From a checkpoint of a small transformer trained on Wikipedia: rotary positions.
Each number is 500 + 25 x the weight over the matrix's rms, rounded and kept within 0 to 999. Layers, rows and columns count from 0. Numbers have three digits each.

# layer 2 attention query, 1152x768, rms 0.0303, rows 873-915, columns 128-191
488562552473488476524488471534490476520479525449491541537546456496485525496451468502495527490493467466487488511514517523563494480511475524561488506495502472470491470515521514472525537468497522
568498549561496499490506490499463526484512546572457478449491526496502508477533499518525492503509530497534487504536529504556498480458498480501570508488503499530441480494550497538436453536502504
512515496499545514530494492503473480549576447514491497488480484496502511502504521499542505472526474534518523522506472476493404468495490481448524496495528496524465464454585479496456470531532467
504534544436538507464505488531479445517472471488459524495505470496501496521451475513460469514490473518525527516473504501515554481523491463512505501537508496504498483524495496503503530460536506
518536484510528511469508477456473454515497482546492527456456492545507535528505463462456490490501515527574535522513572508503531493536496496519482510472469530522548482467474535484472521496495488
487481526473536496474457490514487507521482483458500508540519474479509458499511536525479530476492451513488531507505509513522492503507523514521509505529514492482443533487520499488488452474491465
480536468502489496509500476475473442527478471542499551484498483521468561523468451456469471480508508477545535516532503501499505503527468526540472538438464486506505493486499523455504512481485500
578469479507428486465469504459566512475496447469537480476475477528496461509507514468484497541417487493476546485460456473508489480480484506451476519469527509471488479564512474528492432453470452
480511527459457508484523525474494485518530490457536464531513476520532497484499557436507537468456469467434584436547468518507488499473504483459525493546550474499507474510559524524506453488502543
480498500544444501542513491533512514512454511547535516489445531518541504487535496447504521463528543495503443471551555510487489470474532561483497495484513503509536489491551570537509460507454528
561506446504543529443458481451500494476521520450472468514525477485519459497519538499508528520485469510428527529512508501506486525501491514450511494528497524508493474473471470497499456538495487
523488538507495506527506553567494477471548498535507503486441510519524521499506478478467492462567550467470483492532539490482511483530491498490499509514519499464530498476495499516474529519497516
494528487488515518532512509491505520488492442511559481507524489517510542529460455488524425477477467543519518496490524521532533506495530377510438508502511465504555507470445547490518523397471508
441490467478465513494537504508496511514475499514478502515484485511539518480500509471451510450484527455491541486509456512479488492517486523492508477528536451468576516529504513506522530491490518
566466489542466487499471468478479528535525480466510508463498459478479476545526474510511490514428527550549515513460492440486550547486513509512477511474462542484488464538509485488526534538517434
524501515478489505497491501505449469507516490545538511459482540507486479529564516462472527463456551519486519479528482552477490465535521551490475495496498477515461457477530569472483434482478430
523491529506454529536482479516512534485473566489467461467449499518489456510542512513516418459495522519519508506484473515465507505516477538479470458523514517487501482522554550512509502497452474
514505497519511493480453514462482500516527487504502552436496509498456465521515506501479501524451526524527521537516524489502487486503494469509483542469437526480476479540465480489494472480510482
459500473522481462508478506513513500458481483510503529526547500518544517455518480534484507546545494486513494487503573453537513474510517540552502513471471515490520524499517473510509483495500552
562460466541498475492494505492512511548494502487513467492502459482518465478488494502505545576476514508473500492474440474491485487489477532490487516499503502482448497532545478525491455494479530
479464524515500453480529480490514489447533535412538493498506455542434448489464471525511459492505487489480536498469495512511530521520490489509489520510516544483543501482477495487524547486492562
519477518533502521481556471503492519482491544494513480520498475485569487515502526554551505474516482510462495522520501530560480530545474464476558493552519513492492479482458504484516487442450501
499520482542486513464515491480483509513478519509475528463451478489486515486495542526511494475536493471523506528551472532516483416488449537489546495583467426529484474481515550534459524510531486
539481523491528523492508529453525500529501554527476478491510494478490476528543523513521552512481496545400551534471419501507487548535465477494496460456492533482492530432514493457474460528550497
471520514468463512538539556516497469481527467506464441514526514511524497463525525598421483432542569436485553435484486496530508460512507491551454443495573527464485492467458552535505482504442486
549414521512530463453491483479526505562514477525485506452486498509555501566530544477584554506481540531484533533483459519472486513477474484494539497519468494513469525512554465474499477517484515
517492505529500524537486544454503506506490521478501472485504501476473496521527524515488540503486450509424520502507444494483496554580493481489519492480517529488456503473495486463480484520523479
487514500482483548520500537482481513474475536462479462527515552507484492473511491495497509509508477510425487504502505488510522514498490509503503493481510528506483480483477479509535496523526534
450555482479470474503531519545503517437518520483502472524530478540505515449482498567480486485526528467536502466501522487543535531445525514542465486509554489490537458472471564500515524473524509
531477495552544459466513454460535505539485442516491560489463469475484480524492504459552502518496522518567477546506471513456474496516506489474487536460465490503467502525521492494476507491492482
566445503481508546457465496456514524568466515484474477485513550477521500519536532486507516511490499536444513518500491518500488486531455490489516499495453504491461522494495469509505457549498531
524481478554519479453500496462527536528482476525499534505457462492455498522501526470526491517493532534540499541519495529446466489527516497474490537471451540508478512508524502481476482491485466
551432487495507489462487520470510513560485506477477480493543550484522486504537507489514506482493511504428520523475482497494476505507471497482531498511465507485462534474508500503506492548484560
553449488461513490476475526473507507526495516479488474505533553492530492486528508508500507504495499531434498514495494481506490519497470499495545490525498514488489516508498477514501486540509562
498535513460507502537496508578513461468477546473523449506500526521539514497494480525481512515496462489470487456500536491568517505469506516528500461522542485480540489523450493525506516471511512
481553502523508488508473496533527489522491485499521503503447456481485516508480466489523512529497503500527514499468507527480491512517541468492482516479517489523498472509489504465471493455489462
536451503530503478450490526473499526527509474507482525488502479484450495479516515466520535509496541482517510537494474526469489501522491495485443510501442526505469509490534487496501472536477500
520439482518508464474476536460486514551545478497487484500537520500525460508515514499526500491498533505472522527488480502495474549520484514469485477506463479505496515468507474495519491538460531
534489494427514489517531544510481497499519507475483488533542553533549478492494520514463472508496468494439487511514509491536505510452512521485540469512498471507543517514490474524512489501501526
466514498562488500497488498459501529523515469509525528471464470480473535516491478453505514514496517482530517496489496505454488516520517489487465518452472518479467500497493489461464494505500477
526462513533501521488483467448497515543512506518466542502502525479464489481542505500515537459512523502491508540469466503468450505519497503481471499488468495501481505487521459479516467532470539
510474479504466537472486500455507511553496505532519498473540531451508520482541511524544495487510541501477539525503461502498501495527473473489519481507465494470489527484496536510519475533459525
500485518467487518513513471529464468493505521508484504490528560515505456522512508524495484488514472488478462508483506495538503483509499526498557466528503513537537515514498447514513520521510544
# layer 2 attention key, 1152x768, rms 0.0299, rows 873-915, columns 128-191
496489488531527493506493505466500497530473503507478499489480492495512503498503473486506501491497492487540476528507481489458508488507488470492476524506496485516515491486516515507491523503515510
521473501525461444506521509521503484544457481496497535491492564461490466500534471554500473508502503519442488495478548507525537539481508544476523450525501536436518487483483511500459492463446549
532450493493452510520534472566485457494534504520561503470483512468486486498498460525484503541530541517467513470537527510541504492526471538521473495439515546502509483483468516596502537425432506
502485461512539539471460533492454519536511511496501497524467466499534452490471454498512552526516495512463486486454509465457517473469499466500479495474469506491511488486512488516513526507511482
474426467500500560482472514463512512559480485548529472487477492495488504495511518482472451446514517522469490498452478450441501498509529476475522506490496501487523561529506465460497485472541470
506657486469510598528500529516488460472540462480502485557497544550513534507483475478476476470515523488500479466527539560490508526497494485502460495457553468509458453467492513504539426484464541
482470474530505531500483500457521509524456496525506484491448480519493500475508504486498497504480492524505472490490484451445500496492514483501506514503500507511548512509520484499490511490538497
572470449487510498538479477543508495547468507489521469519490490542528492528479494501506486520526505484530505495491521486507576427459444501485484469501481542466493477533547490501499553523526514
495518475452583469491498505525471450467505508456441488563477456479496534501472501522464461542481499535519532470557453514518496505500504529489511494460486503501488521504498493550512506486551499
481515511472479482503552482482501493474514461481477535500525477481439593447492549526505445491492520518533463542535506514465511514557523550490500521535500451506477535515457547432508520519517548
528492516471530528523482445484514478508495519478558515528508523479510507526459467500477450519513466480483513477525523543519528512483472520516508513487512499457429493491500565490513534457479463
483478468491409523493514407528498487544475462486524505465508504509458529479512492481502466474496527510506464496497466493481502539541519531507497523456486492530515497489518519459482504489468507
515514496541525506512497533515511519479531535500485469449507483510464439475511558467473567494491485514460477475498487426515418474521493480492505511466555486471566537533501470528509477522551471
468514467450529519496507471468483502492475477501473497547498457535518543497529508513462434491483473489516495499504496494462524529488515522495480523463481474552519530514530439460499517538533494
527458486535468531522495505487544532518458512520541486447494489572513488506465482491447513508495497479548493521490498507522504470510457474497483516483470512504504481583530436509501519489511495
529518478509517548543530440491483497523499491536498503507438473540450562458487526470490463550507507517517522495452510473418501464500474506488498496493473513440488537514540504493523473530562540
492518492447470517507564436499521488518447540577479591519523523565522560514451525517502506511554477456482459467558502512517518516473470488522498512471503517499478533550462481433504527546486496
532511494518495509529468487516524516543450503519529467486493498545533465529495489494492483508492495509526494514482509488488540478481468440467524476517480568470545496552523487502483507487501501
523499546500512493470465509536504520462495482436481477517515515452505489500474497484488467508492500510568461547490499490508527513534507496499508517511522447518502481465505527485499506493493549
536521506468480517510499434549479514486477498525533503489474510507464504494502535474489542439454500542514546512550502545524564438435498474494526435521493502448451451547466446576523466501535498
474512482470480518468459469555511438497500576504435510540480501524500529520431504462500530501475523484545460497540449516529478536421487461532500519530484444541487481570464556470516507480538443
544489525509480484524497414502488442443521552448469542538490554480494481488466496492504514505457492471440482456495541526515469500516442545485460530525515488469497490495513534520490499518491469
514481530470514483445532453462487433475488479504527555531511528489523527483533468546474445467476522522496499521557492528491525529479548482510477496480495513505520526524506499534516511452441479
470470452464506450519487500471455547497537555543475513459503536465461520482489530480510447460509502516540469515497454524522468541544466551484492453484486451537486518493489498485489507507473480
439545514507469472536458550532450468493472446498451489533550484553524502494452511524500541515535491505474467463479450496550508498449438547541468531481514514550523485523523485530523536507511561
457455484460500491577517479510470490523513498537450497467501540493425495491471475480516481489554505483539500521513470524502455510486481536517468464490514456528503519495497489471540523477419490
474507521497507465556476565564437424486483488489443473526560511539490509506458494502490517508540502501474505489474451467538525541507419509526478519525549493511513516515496481536528551537512535
523506486513473504440532528491495518482487488479567464504502514514551513499539548576487512482495467520469537436519530564530528487534469453515508524526493491465485484503490511527493496495539525
520449533528500571502522463471539518525507469494522503487469512511520482540509508505548489501470519510508506476542504545476515457457520488496469498477482529495500510471499493510491467487476486
476527509469480452513485519537464488479484529525483489504523497522460492467486487502469511485525467485475496506464494489514519534527465510513503479507510468495477505541488521482514530496503539
492489515486488503467496543541489494465509470464541462504520536557544520510496553560504521471519499523457528451490495521544568496524432474547480537536517493502492516517497470531499495514533516
483494546481503460478478544531460500497508497496492462507548510563483504488493535547510510466532471503468508495487487509538537526545429487523485510516526457502480511527463485515498515527541532
499472506498498516474503534514513504475528461491543470500506524519545521500506544539516504513495505513482518459514497518514522494505469484515501549504506521512498519492499481522491490509531482
508475495512494533505533500498509504475521479480495504491490497484506505502506534516504486498496514504505507475505512517513507469486473471517490521496500529494510504477511501524496489481491480
532509492530497521505503458462522481509474541523490561487452491439486484504498445459505504523467509512518486547509491480463452502472588531460487448472463515493519475470508506467500476489474484
472498522499502444497481516497467494521491519513496504488538488536503509485496509499479539452516513490490505535493482477501510530542484496490484496521511470519471511520483498484498508536505505
519499502487496520480525545515486484481518461478523454502501513503525520516502562521509489493500501527480531450507511508522510481512468472519493531525521511495497482487497492511489484484487489
493490481500502530508528513504499492477516468484503490508496498483518521510498519501500487510500504506502519464503505508519506471499465472511503525517501534498504491499508495525502483479486483
487512502511481495535529492499508511481471559511466578478465496466478505469513477481517515517485499491500468582523481490466477511466523507483463478519475510513533480484490534485485518530504469
513488500490497505487497528525489470469513458479542453502516515523521536535492562556511509469501488524467525457506509506521503488512470481528501517523528520492464502512515474529502502492514499
504481502493500536493509506523513509490497455481498492505501506487517505505488528516513487523494506496493526457499503517511514471479487490519511526506498527495511501483504486520518502480474492
504495455494507503470512527492501504505479486482514464486499526468535506499514506518499473511513492506526520476501523522519497484473486479494493506508500497480511484487499502496515499482512493
477491502508492473504493474490511548555487548511474526486518516506447497457497443485479529513512507477531466553481507492500504550493504516482473472495484470507494493512485522487523513539497514
# layer 2 attention value, 1152x768, rms 0.0219, rows 832-895, columns 128-191
526524472502537518540475575475524519509490440501537445501475519477498558496465559530448504501486493506508522480491489501525533434531497478503503566560536545485467526514481495533537508480551519
490509492501499487449494455507517473487497516480506490530505534556498498499517492516443515495499495496450491521516501501525492495550470493521480488528448487469500495521495477532516482548422477
465512509541482500539489488461549528578503486519477506508500530445479463503483472485497465529492525489484509523491502448493514469487486465484526507583504515484507515481510526509468551446481514
484469516494538530490515468522509538497547508561555532511517535539524521505492470462531464505477496489516504509487502481475502525461503482487485475520507543461488510501543526517524500511506508
467488484450518508466505464507491482436449500564493500520535503457502467519505473493525487515545494469511532466532520527496517517473530501477477506482507509506503476510549424494466505525490465
522500536496524532521498531508491527491530486499540477524498534461535499540489488503536506460536565494498533399538535522507472537507534510509478492467522426439460494490507533534505467521495514
492472548521517470544515484498517527540549499479471479511530500483474443496508474493527529504517459473485538504516444486479499466537434524551486552546467499493579492449500452464488526575520529
454502449508547467536473503520479512468545474511485468520443517529475490466541527508525478502543558530545510466471548458508457499486540497492477511475509480511562507487489482548498504478542537
491532465526560484565516509505461478531501487486536465541480497496534505513503471475435517464482500530506470503466508493474524493491551514512496512449532467466527500454472559481485496463566501
496489509514489509529539429506513460548538497504480512509465503466485434507529488527519487489549543489540487499540508498468473486519490517534448566513474526491561504478530508492514469474502503
514496485505474459576514479467467477548485482483499498475516472466530411510493486507517547524514513496449522458512541540529513493539447538492501509450499517490541487468477505522488493477531491
467487378498488511524484532494421495447498544520463489497477477530501489499495487474481522472514492513495501507519476474496483480482423506520441491470494546467493475509497447490501499540531523
494500498515486520505465504522478503481533498485501478476495464459529508514471506461512534591497533497463488520499475455510452513497536534484533478519521472528511501493480515480505525517487491
500500505505526511465509547505541529481513467523520534489480502463513487509515517452450493486463463487502492481477491499501467527511434560445536477505499495454528475482487502461509533519501505
494481520511519546501461532508479520552524515501451432512521446516462440521511503556498491507532494511501532512477539449501533503522457505482487495545461504484511488498508515457504509484503543
523527492481485444476483535484548561525497466450522472463521451499499526475476538483536525535512522501466480521480519455511558496518509524466500513491485474541507509490486474518498484496471508
487503486516529551527499487538461503554498507512495510461566441481472480476512514540523502497507507474495517524427489499493542546508472520466489525502496480547524478520407535486464542515553481
503492535476474480551464535491531539500457499499446495492512484476486462511478490495488569437504500446462475513487535520525468502497495476487518475488530486439497527538483492530474525523504470
498490530488525518533459487504483491516509544542505511472457557556525512494514473482544497515454437514433460505502511530472459527472508522452531442471540550527523512509468527567478508494490530
494495436512531488516509552500520495497506517499442435475490544480476532495526520477467553510493512529417497426481477495523473552505474560462525444536499465466515490522476512489528471509511476
503506455552478479510459465522497496508513500442440545538502533494526471498506511497478464495509582522544494539452471478529492482455531504510469574512449462489556481482558500482520458477489498
478509489473475494538460506505570521498503502449488466484511490530494440479529511475479514491519475492504487497460479473516436475534494515521478472529478391515531520468454552558490512474503499
477483482539497467517489445512508552498554511478512546477504463421505419523461473461536483476482512469501502494496525507507562525507420534474495479573481514525544503519524514462507520490530442
511472583475501498471489531532487470470524531467541480516487473503479490481511465454518520422523490471493475529504472465488542462497536521566525504489513512464470507506542528471476550501489474
454506583478525507535521511523483486485510496531520510522505491480487529496543476529508481508506468503587511497508499525491426525487507514469506470465542489472516515471497483449503508525442503
526483480511463528533458489526518462512519526532498495495506515551522469491511495512476494506497461449475478541453484540491439477458545527518459546478520501476518503440458574530480485500575543
542479494507512478562506498474504505521445489534526479523526500498524478494481463535507480466491519490468535509521504519495501477503475478478531512494503494450523518496514500461461503522516505
489511475500507493478527473497512466460468469484495493491493489471447516497493496593501525503553457546484530478516431510461522488464415547488485545479456484479483514471517464516512513489460468
495472478462500500487490502516531529477512488492525526497521476541517515527490522490525516498526489464518528493486503549499506512562472480493486531566458476543512512496468500561499483497471540
551515527514514464466523491504509486507465528475515536483493488518484489480513483534469536439465472509529472496475475489495477510529527517512515472508522498485459520508495517499475489504490471
478484461497494485513528459499504520519495505461468493496504502545469434475565453480463560517515476507455502515478511487499515493534504500482479471518437460457532498536493481543498529469515518
449505484508464521469489526503525451484495478461473464557504555457500509503454532531483508499519539520452494522485477506543475534454564481507489511517489516465511473499457513536527496491490494
518516517548503488521505517501487493470493509485537496553511509511499486540481490468491502496536545522518453529496518458492528530492527512505515520512517471522550518513509510490519525527522537
504477511517549481530534556473532478472541480518508480476469513511498517507507507521495491521525541508540517519551514518500516481482470500530465508529547528511505503500519518508518469486541467
520488497494498495481455496484516534451476510509518518481505521491527530520471521557545489473473499490454501490519506529501506553447517515513469538502518511476437477473482493530514490472485493
500489502492507540502496420469536541510462478462553526504517500527470477518499508537513507480513528517484506495527511521504586522536473502505481524518510464506462485519539521531520508495480475
518467464523513514473511490498503499502477499485512462514542514455494483482492481469474507489499455497471511503459397520493506530474564546498522477474433481536499501468496533438482516467494440
530510496519461559521457469542527562517494496481508491530524492523509512536473543516561450462555478483521492533456503511459540558473486463487467540494483454528472500432510532502505501507504524
502501480512502480491485516491502475526511461463544486450507501492488471463510543467466510482513529461467476512455515472510509521455510522468518498541493503495501492502516548475509511491531515
486497462467495524502490487484466507464474504504489525579483508508478478495495486508510489507495475480487499514492425511500550523449503479488507545493524532479510479553549477489533480515502499
483505525534486487513508504451524539540524482551479500482501477484501492451511484475487471545506501509467474528501465528482445483548501511498517480427498500488538509490507493510477524488468497
498520473526506498512524543477540535508536493504479479465492505535576543507499457449490506571475475490499487524500447508492472448444518496520469484585536513485479509482467528523510528487616552
525487472519481488506478524506484490466534536487458535502545496520493548489528470494504487517503492473516517560470465509514556523491521497494458528425510471500515477518479520511496499538482511
502473459470479495530556527514493551509476513473529479455500497573524485503483503520544452507542473459533522483445546487527567469502500497499459512481516503506477485501520544539483487473504461
476489532476506515480516489519519521489452461538525512461530496525464508498506508514441460546519507497461501551537555543476523500534490488471476467536482517483493483517496490493519495511501517
504511554523530488462531482487508485496514508499511563520515523512499502531546468559471504508462465499543545539547491547481494489476547492502503525469501495462484499520485457573484533486498562
510500549463563465502468520477484525497480527501514518496525539517510479464460478534546469480524480535472498527479534472508475535485538452491492494440509444481487527451519475554478493490484516
538515502555499505525538518462487523568494494492571475491521525509533547513468516496471508499534507562452494517560523493536498487537549490500493521562483469501495512499405502537511495504508486
512503512488459468486527487494481466491530483478520497432543423474479473484500517547514516618505500519536509597578498510502523509519554482502475486437470468556481480510509481463482481565518492
531509501511548490497502460493536493537516482479519524487507496521475481441511461559516505504470507535513527532493437466472526485541510496507512493481474441511487511454527510496485507515484489
518497474500532557482504514490515453512507517484506473478513536433517533500506516464455491508479475477459503477538503472516517512479561507486507490489507530492493491518488475469480513549522448
511526526473460550519463496510573484516500520513501505488490482448491533522492516480523521507478449487508494442513537499553459557514541505489516464448506498514499485458457467548469493480484520
532507471502521490555571500492486476548479498483479513516498487564464532481482477545504484495488491584507485489489444468506589449502511502500476503484514566500494495497537495537495546490479492
451491514528500514480525450498461472453535456455553472513491509509515538501466472534554516563500504530517487494555450546526480528479515509508503501502498489529565487483490563497493490455472528
590526489473486450530509501486478488526512465500507516422522481454486493483489512488550488533481495554483526484490519489486478438514456494481525519538477477535490514492494462469498495445509506
500501481499505502518491519511492487474548512471545489522506489485526467503465489485521477539512526513538502504560523480514469522510534500523459493488487502539517482519526471492544468542531522
500486521517515525505507451505491479502521486481519514529487476495547488532475529492533481516537482454506477487505493483462476485439510516495521537522498479517550506475492441495470544488510481
485467595493460526544454518515539516477518502536467503464478508494495489561494496429482503474502509412500477469475510549475530497464492491493492513490522539520483486502482523543484494501508484
453455495505488509503507498507458482477540489449462475518521511524516486547495532517521505488539516508544515527477523460512495513486545506511474533484463454501538491500485555470464501484516487
517509516533504525440534505504519507530518465484535528519507476538565499518464509469485440492534545504461500552511535554487540497497529443508468471521473484551442490452472505515516528524459529
470511522477494486473493519464502541482445468441518542500549528461509523493486497517453536510506480511505531524521476514520497486490520490489543540499486484451463497531533503479532497507462541
485515484552474501433513499510478490504502475487549506458505509506522555493513519486552506512481482471476505483486486499508479499494496536501528517508531497482454503500501520501553471481500544
542509511491484485509480495541512541458520505473482474522486477496535448573425502480532506499537493494490516486495559464498482520510487480522500499526506478489490483489491513502510511471490508
516518464519449480518455528554495441520505511463463491505482481493485474529510490496524513488496557541490440494431525465521523547516510499462521509479496503531498506465492495506495510489487525
# layer 2 attention output (transposed), 1152x768, rms 0.0212, rows 832-895, columns 128-191
516480515436482525480463508462499521515517455533524506546509548503530472482494560495474488462524466474504519516476481521476539487510462463491553536482522491506534490491511583517496477521556462
529544542522502475538453484530481505516473495476535553524541451478458517517520494499474482497561539460479466532510485574449521486522489513472491502493524449474496508467508563483497471493508485
512528479508491481544480473445533545540444524513520454527516497498468487495534522487437514522465463460502487561477491482458517503510472479515514497524515512465487524468531514470519504477507512
446505494520467504474500510510533461498432522502467502502477517511470477497490518476451508540519503506479499474511529446545464545504498520503514488530472515484545506499524514459514566474528500
507509534537539481530532551503485531552456510492479545479520469524423514492526478480561511534520498484488474520469520451502457451524469471527505484476482473475469542515523493514495503485464483
483504501497506441510554477524513475469499475515457496490494508520478460458472518413496483504484499524494481411479491512527524476469514498491476517489493504483484503518461460520461494515470418
530534486528517509509461535511524502490478533524495542492521446477496520474558512513471513453461448516523470452498502501483555483490510528496459510490544486502488475468469546484521506487475516
501394511503508511519497507487458497466494556492540465501518473559501473498511499471549540520504490495471513496516511520465487449488497501469489502485539494507503498511479491490523525455471494
555492470527488502456496536462508494519540520471511520494560547498511521507487454511536520529482532473538512470494537525550507482490506494522562519530444572464467480510506464486506481472456539
515469503513509503489496537482491476505475535520504554473491510481496483480500537473486498472491477483551491507487477516536477506527501511467506490527501487521490514521442495502498488514472459
497514507498546503521506481477540494497550508531501495524565456477476510476512532495500497482474474504534454462476487514526545468503484527531495499525543485473463515506460477537484495481451497
530486497537538461499514578543481467534492477489517535535565494509493541501519495516497512490549512509532465520514516512507482525520492494478488485456516489453536537492530486563492476467457530
483464496511470512497545511512495468511540486511462522484517511508474448475521521509520569532502456485493519472501489516503519542483468476471522516487475548489499500526515464541511522484519479
487531486485511522493486531478484481492505515523459543523528527494522442504478477522534507479505553532503525484506492455453508454474519475502476509489490547452466481479482480479517544454518516
526446477482504497540537488466504507490521580483498469517545468518494525500529515524479498484497468483569477560514483491483485496465493481476474508554503504520541490509527422470487488523474530
465512497498470532515482456492460504456550499509484486483517488532515517462475519523496471491505488506456499523492496469422502560455520495462503547551479512504467502521466490484517512490512534
496431496507484520502500508511508492510527536526539473498519493514529488510574471507475489513451450496502503483492489583500509518438464491430495498492498505488507468499525490493469502504469488
525503502556534514537482507492502510536537493477512535485500468538508514545486494509528476488516493502442519545516511501479487515494508467482522504502469511478493514505533461497512502552518473
463504471504478529516553519474478455469525501497475483539481505440450498455526530500467518553493552538468543490472510466521518495540514558472509461472505473470504531487499504518517508474497545
431471465490475535509514533516466483443560485489472539555530516517443473505474521506507463521514528461483495494477511505522475523515506536515468512497480518512540526511487485519499496487517540
521516528470491484495481481503491466528486479481514548429520543505503473521473479499593468445476468465526479542521509512449473513483522465515508492524493523534518495498465519503495476503485493
525443535538454499477524517511453482496564511485531519497540456518482483501510525480558494514514511501523460556506534544434545453486501519450444532487484480487487507512503462497548490505521493
450555475507479487490459520519504495572509481500490543485534482536488491515502454535502534447460474487508523523471474549470471469506463485520489483477458530491494547496563442502518520444447492
578461488564561522503479509468491503452461552526466517475458529468517569503509540524496522466463492528501533486489505459515537557493467509491468506532500487532456462473501472469517495500466511
526451508492526499433511466513477467458456514518460524489456488488502517494533457494505527541527511548503513480507487473507507494481492472492499499515464494501479465502521480459504453550496487
507474490552464512499573552488523495509519502485526507522497498510475546491532545484579444516522523541518479485489537504513497489530468512464480488455507427491511489530505474487502449509478524
538551466545514483467503483467517500564486487508502540499533469493484525443535491499469493521514509495533483519509510468516524516483520469569552501473448503442457531481499537503499484525519512
514510538489493488500469560455442504494481487497591548539535503469491529509485476511532458491519530478518494561478537444430489484581482493492445528497523513473451512479483518508482479510492544
514500498536518448504467464517549510501466489516528474511518502528534506534507477459506471474538491551503469450496509531493533439481489542489487527524559527548500458477457524466503510509554411
476535502484513502466458501537543510432517475509542515505475519521536487526475487460487439512469509493485524465502558460502523527491548530518474505536500516501448480473468497468465519541497494
539495529535493522492491505510469525499533559448484525470518490484441504478483491500486482525501481527521479531514547466509527502531488534520470511564499483471483470476485499500553507515479498
487563522509494472536504488512484492517534464497465505492534506499486495485520523485537496493523485480499511523514467554463487491540509467511499485473520498504514507481525546510497511539486482
489536459489525499456520514516503512515478467510446508476511567517545504523465515517493496490510533484527558459499493511510455513511510517504538478503457521483494515525482480487483513506501501
481492451497492481471495504504494532516488485521513538491508466510446476463501548483534473492492493504535497483453493492494529458514471507463497516501476508511497528500463499493487481513528472
470548469507471505471519520498496481539450463492529522507508532512509512488501484494484496472467472521509509486490508481507484485525475455552522500469510550533522491515534505511514513469469492
449533498507492532463446456543530522520498502503496519478516533541508470499498515483481477469540467509520501513465538558495474528485488523508497495489492511495495499463518520464474495524516475
512532534487464503496507545487483438504541482492530504502521547459502479505479485537554462497490498446515495512486552483493463493530559489531506506531467509496463511503504470518472508479512505
468537517529468485458526507500493514537448497504520470468452522524563487504501469512497479514468500492543499506509491544417461487451484477475534498466519532513529501516524501496517517501482471
543490467463495524518539511447516526445520512501455526476552504540501500500470495476518510502558511493458488514474484507490495481503501479516501509533485522461458511504487494508538470477461511
504540528532501495465456531506496515533484448505503549498475527523499494505499473498484455534518492521510530519504575510505462503502481502522517477452529459495497484443558590523501517517534497
495456488527506505491524535475519524539492511541513475506470489439515493499533459489503551513471465495513526482500502528500551495479496513464529469506499478461481483518504510478501520485472455
479518470524466472513505556495579551543488540520490495505529512513463481515492521499490492483455435490494514434458582478534491487486507495525555499494519546489536450515522504438505554481512542
490504544545518502476484459481476475556502451495545502500456501495484537488524458507522506514491541504523521490524516552495516505460441537509510516506492413479506497480492547507470507495468444
470489499462482469499444437475521541509502529516484480501540469541487506456483537477498500495486495552538476514473550542515500472494482504520463519515508499504516483515510506548514526495507514
516478500499467510475502464509457517535476503492452500524519480484522493455538461500485538495531533519502471521504492531502512440473482497500520498496513496513519523480526548470544497520482473
500530526460514512486476483538446533512475478476503481472486546424483498485489481531502504503479525505530523496531520478531497493512479516531524474505545496463474495497479542516517514495498495
503485503516494430524511482532491520452485513512519471536524479526516495466491526424495499547525518453489490518508527487469522473513525500492523542486490458497496530529527464519504488513487494
519484501499485489498499472516516496495531490494512499501545495477519467477481498513424505476532492490526522476490513554507531493505536465494528534511454536518505508526458539475511474513538489
511460554504484478478535495504448474526551465515512478477484486505508489502504498515532502501469469490505472508522531492520498538465486509499508494553470468483439479570454484520498502550489487
503465527505524518490489453481514484464532505510545485514494487526523472502483469472558493505464498452534485489478537496490566520491529534487534536534481532506478483494423507472489499508529485
522504504484524572519533492487509432484503533479503496522491538498503474498441553542485495471502497475462520475456500516530471525492527491527551508489478533526478502528511543442500494472546515
497544471499529543499522455462484489502506517504509488518461465483487471499532496531514510527499531467491484507501466536514482498469484521481524502460480477484464525536486480505536501501543516
466517515490519498467417468451422518558506491543501491503528523458516550475525511481451535533481499503517521502482561476525496526528487524508507484507514502453510476477463555516496498517509524
520452524526509451524497515509512459498508536540518469488488473506412547494492488510513516537474439520503491471494551510485475458490500506535505458490540483484520435514510491495486542489451485
482529548464465510499507449517556501532542444470498497489501454530484452498479467495537485491477466519500493477505498464480552522443517494521533516484536536497488476523456519497511526508527486
487506490481524439438543534545498470475543510516467539435494514504501455493454517509516523495465507512501502441474495491515499467499518499473464505530490543515469482519466471506517525503486510
516499512461490494569484511498479501498497519529489492516540523523528447486503517506474532464488447508451513441486489513459522486478526469494466504490530556498449477523533512521491519448479493
508497489555541496518531496493548500545451534497517484502476507482492529465488515513517504458477493488467507468509440461508495480478496482522497452535519522503498531515529459467482522468468489
512500489499468528541497476462503462479478549486472466495495520511511517481501537491530411505470503462506523537533473481504451515494538509564483470550495491536471494502488480445459494524499529
527480474536491458502487454543548517528522527510512497469561472531536489508545470473447521505537512527515486466479501543500506493449498505502520485474487539505498477492498547437496530517456496
538497494436505514510455477507490506465483449510475512517481576473508484525472526493494493500500509518474537505486497491485482527556489466534528505487505534508529487480538531532486508502522493
484504484459489575472507490492543491450489472522503515514504558490487476528470528497467487486476530541490512450482514491529507546502493506536463530527544524499499470503477507506514506458548503
512483515500500497513527463499482461476518498519458498497495493500529479483466525525512515467484519542540501475500447527488482465465521485465468496497475490508507516525514431515473539492493490
503506479501481562469539478491520521472531489493445474486481479572485504565507482516539493495511557499499479539538480490523475552485475478564524500497499544533497496522503450501517495482495537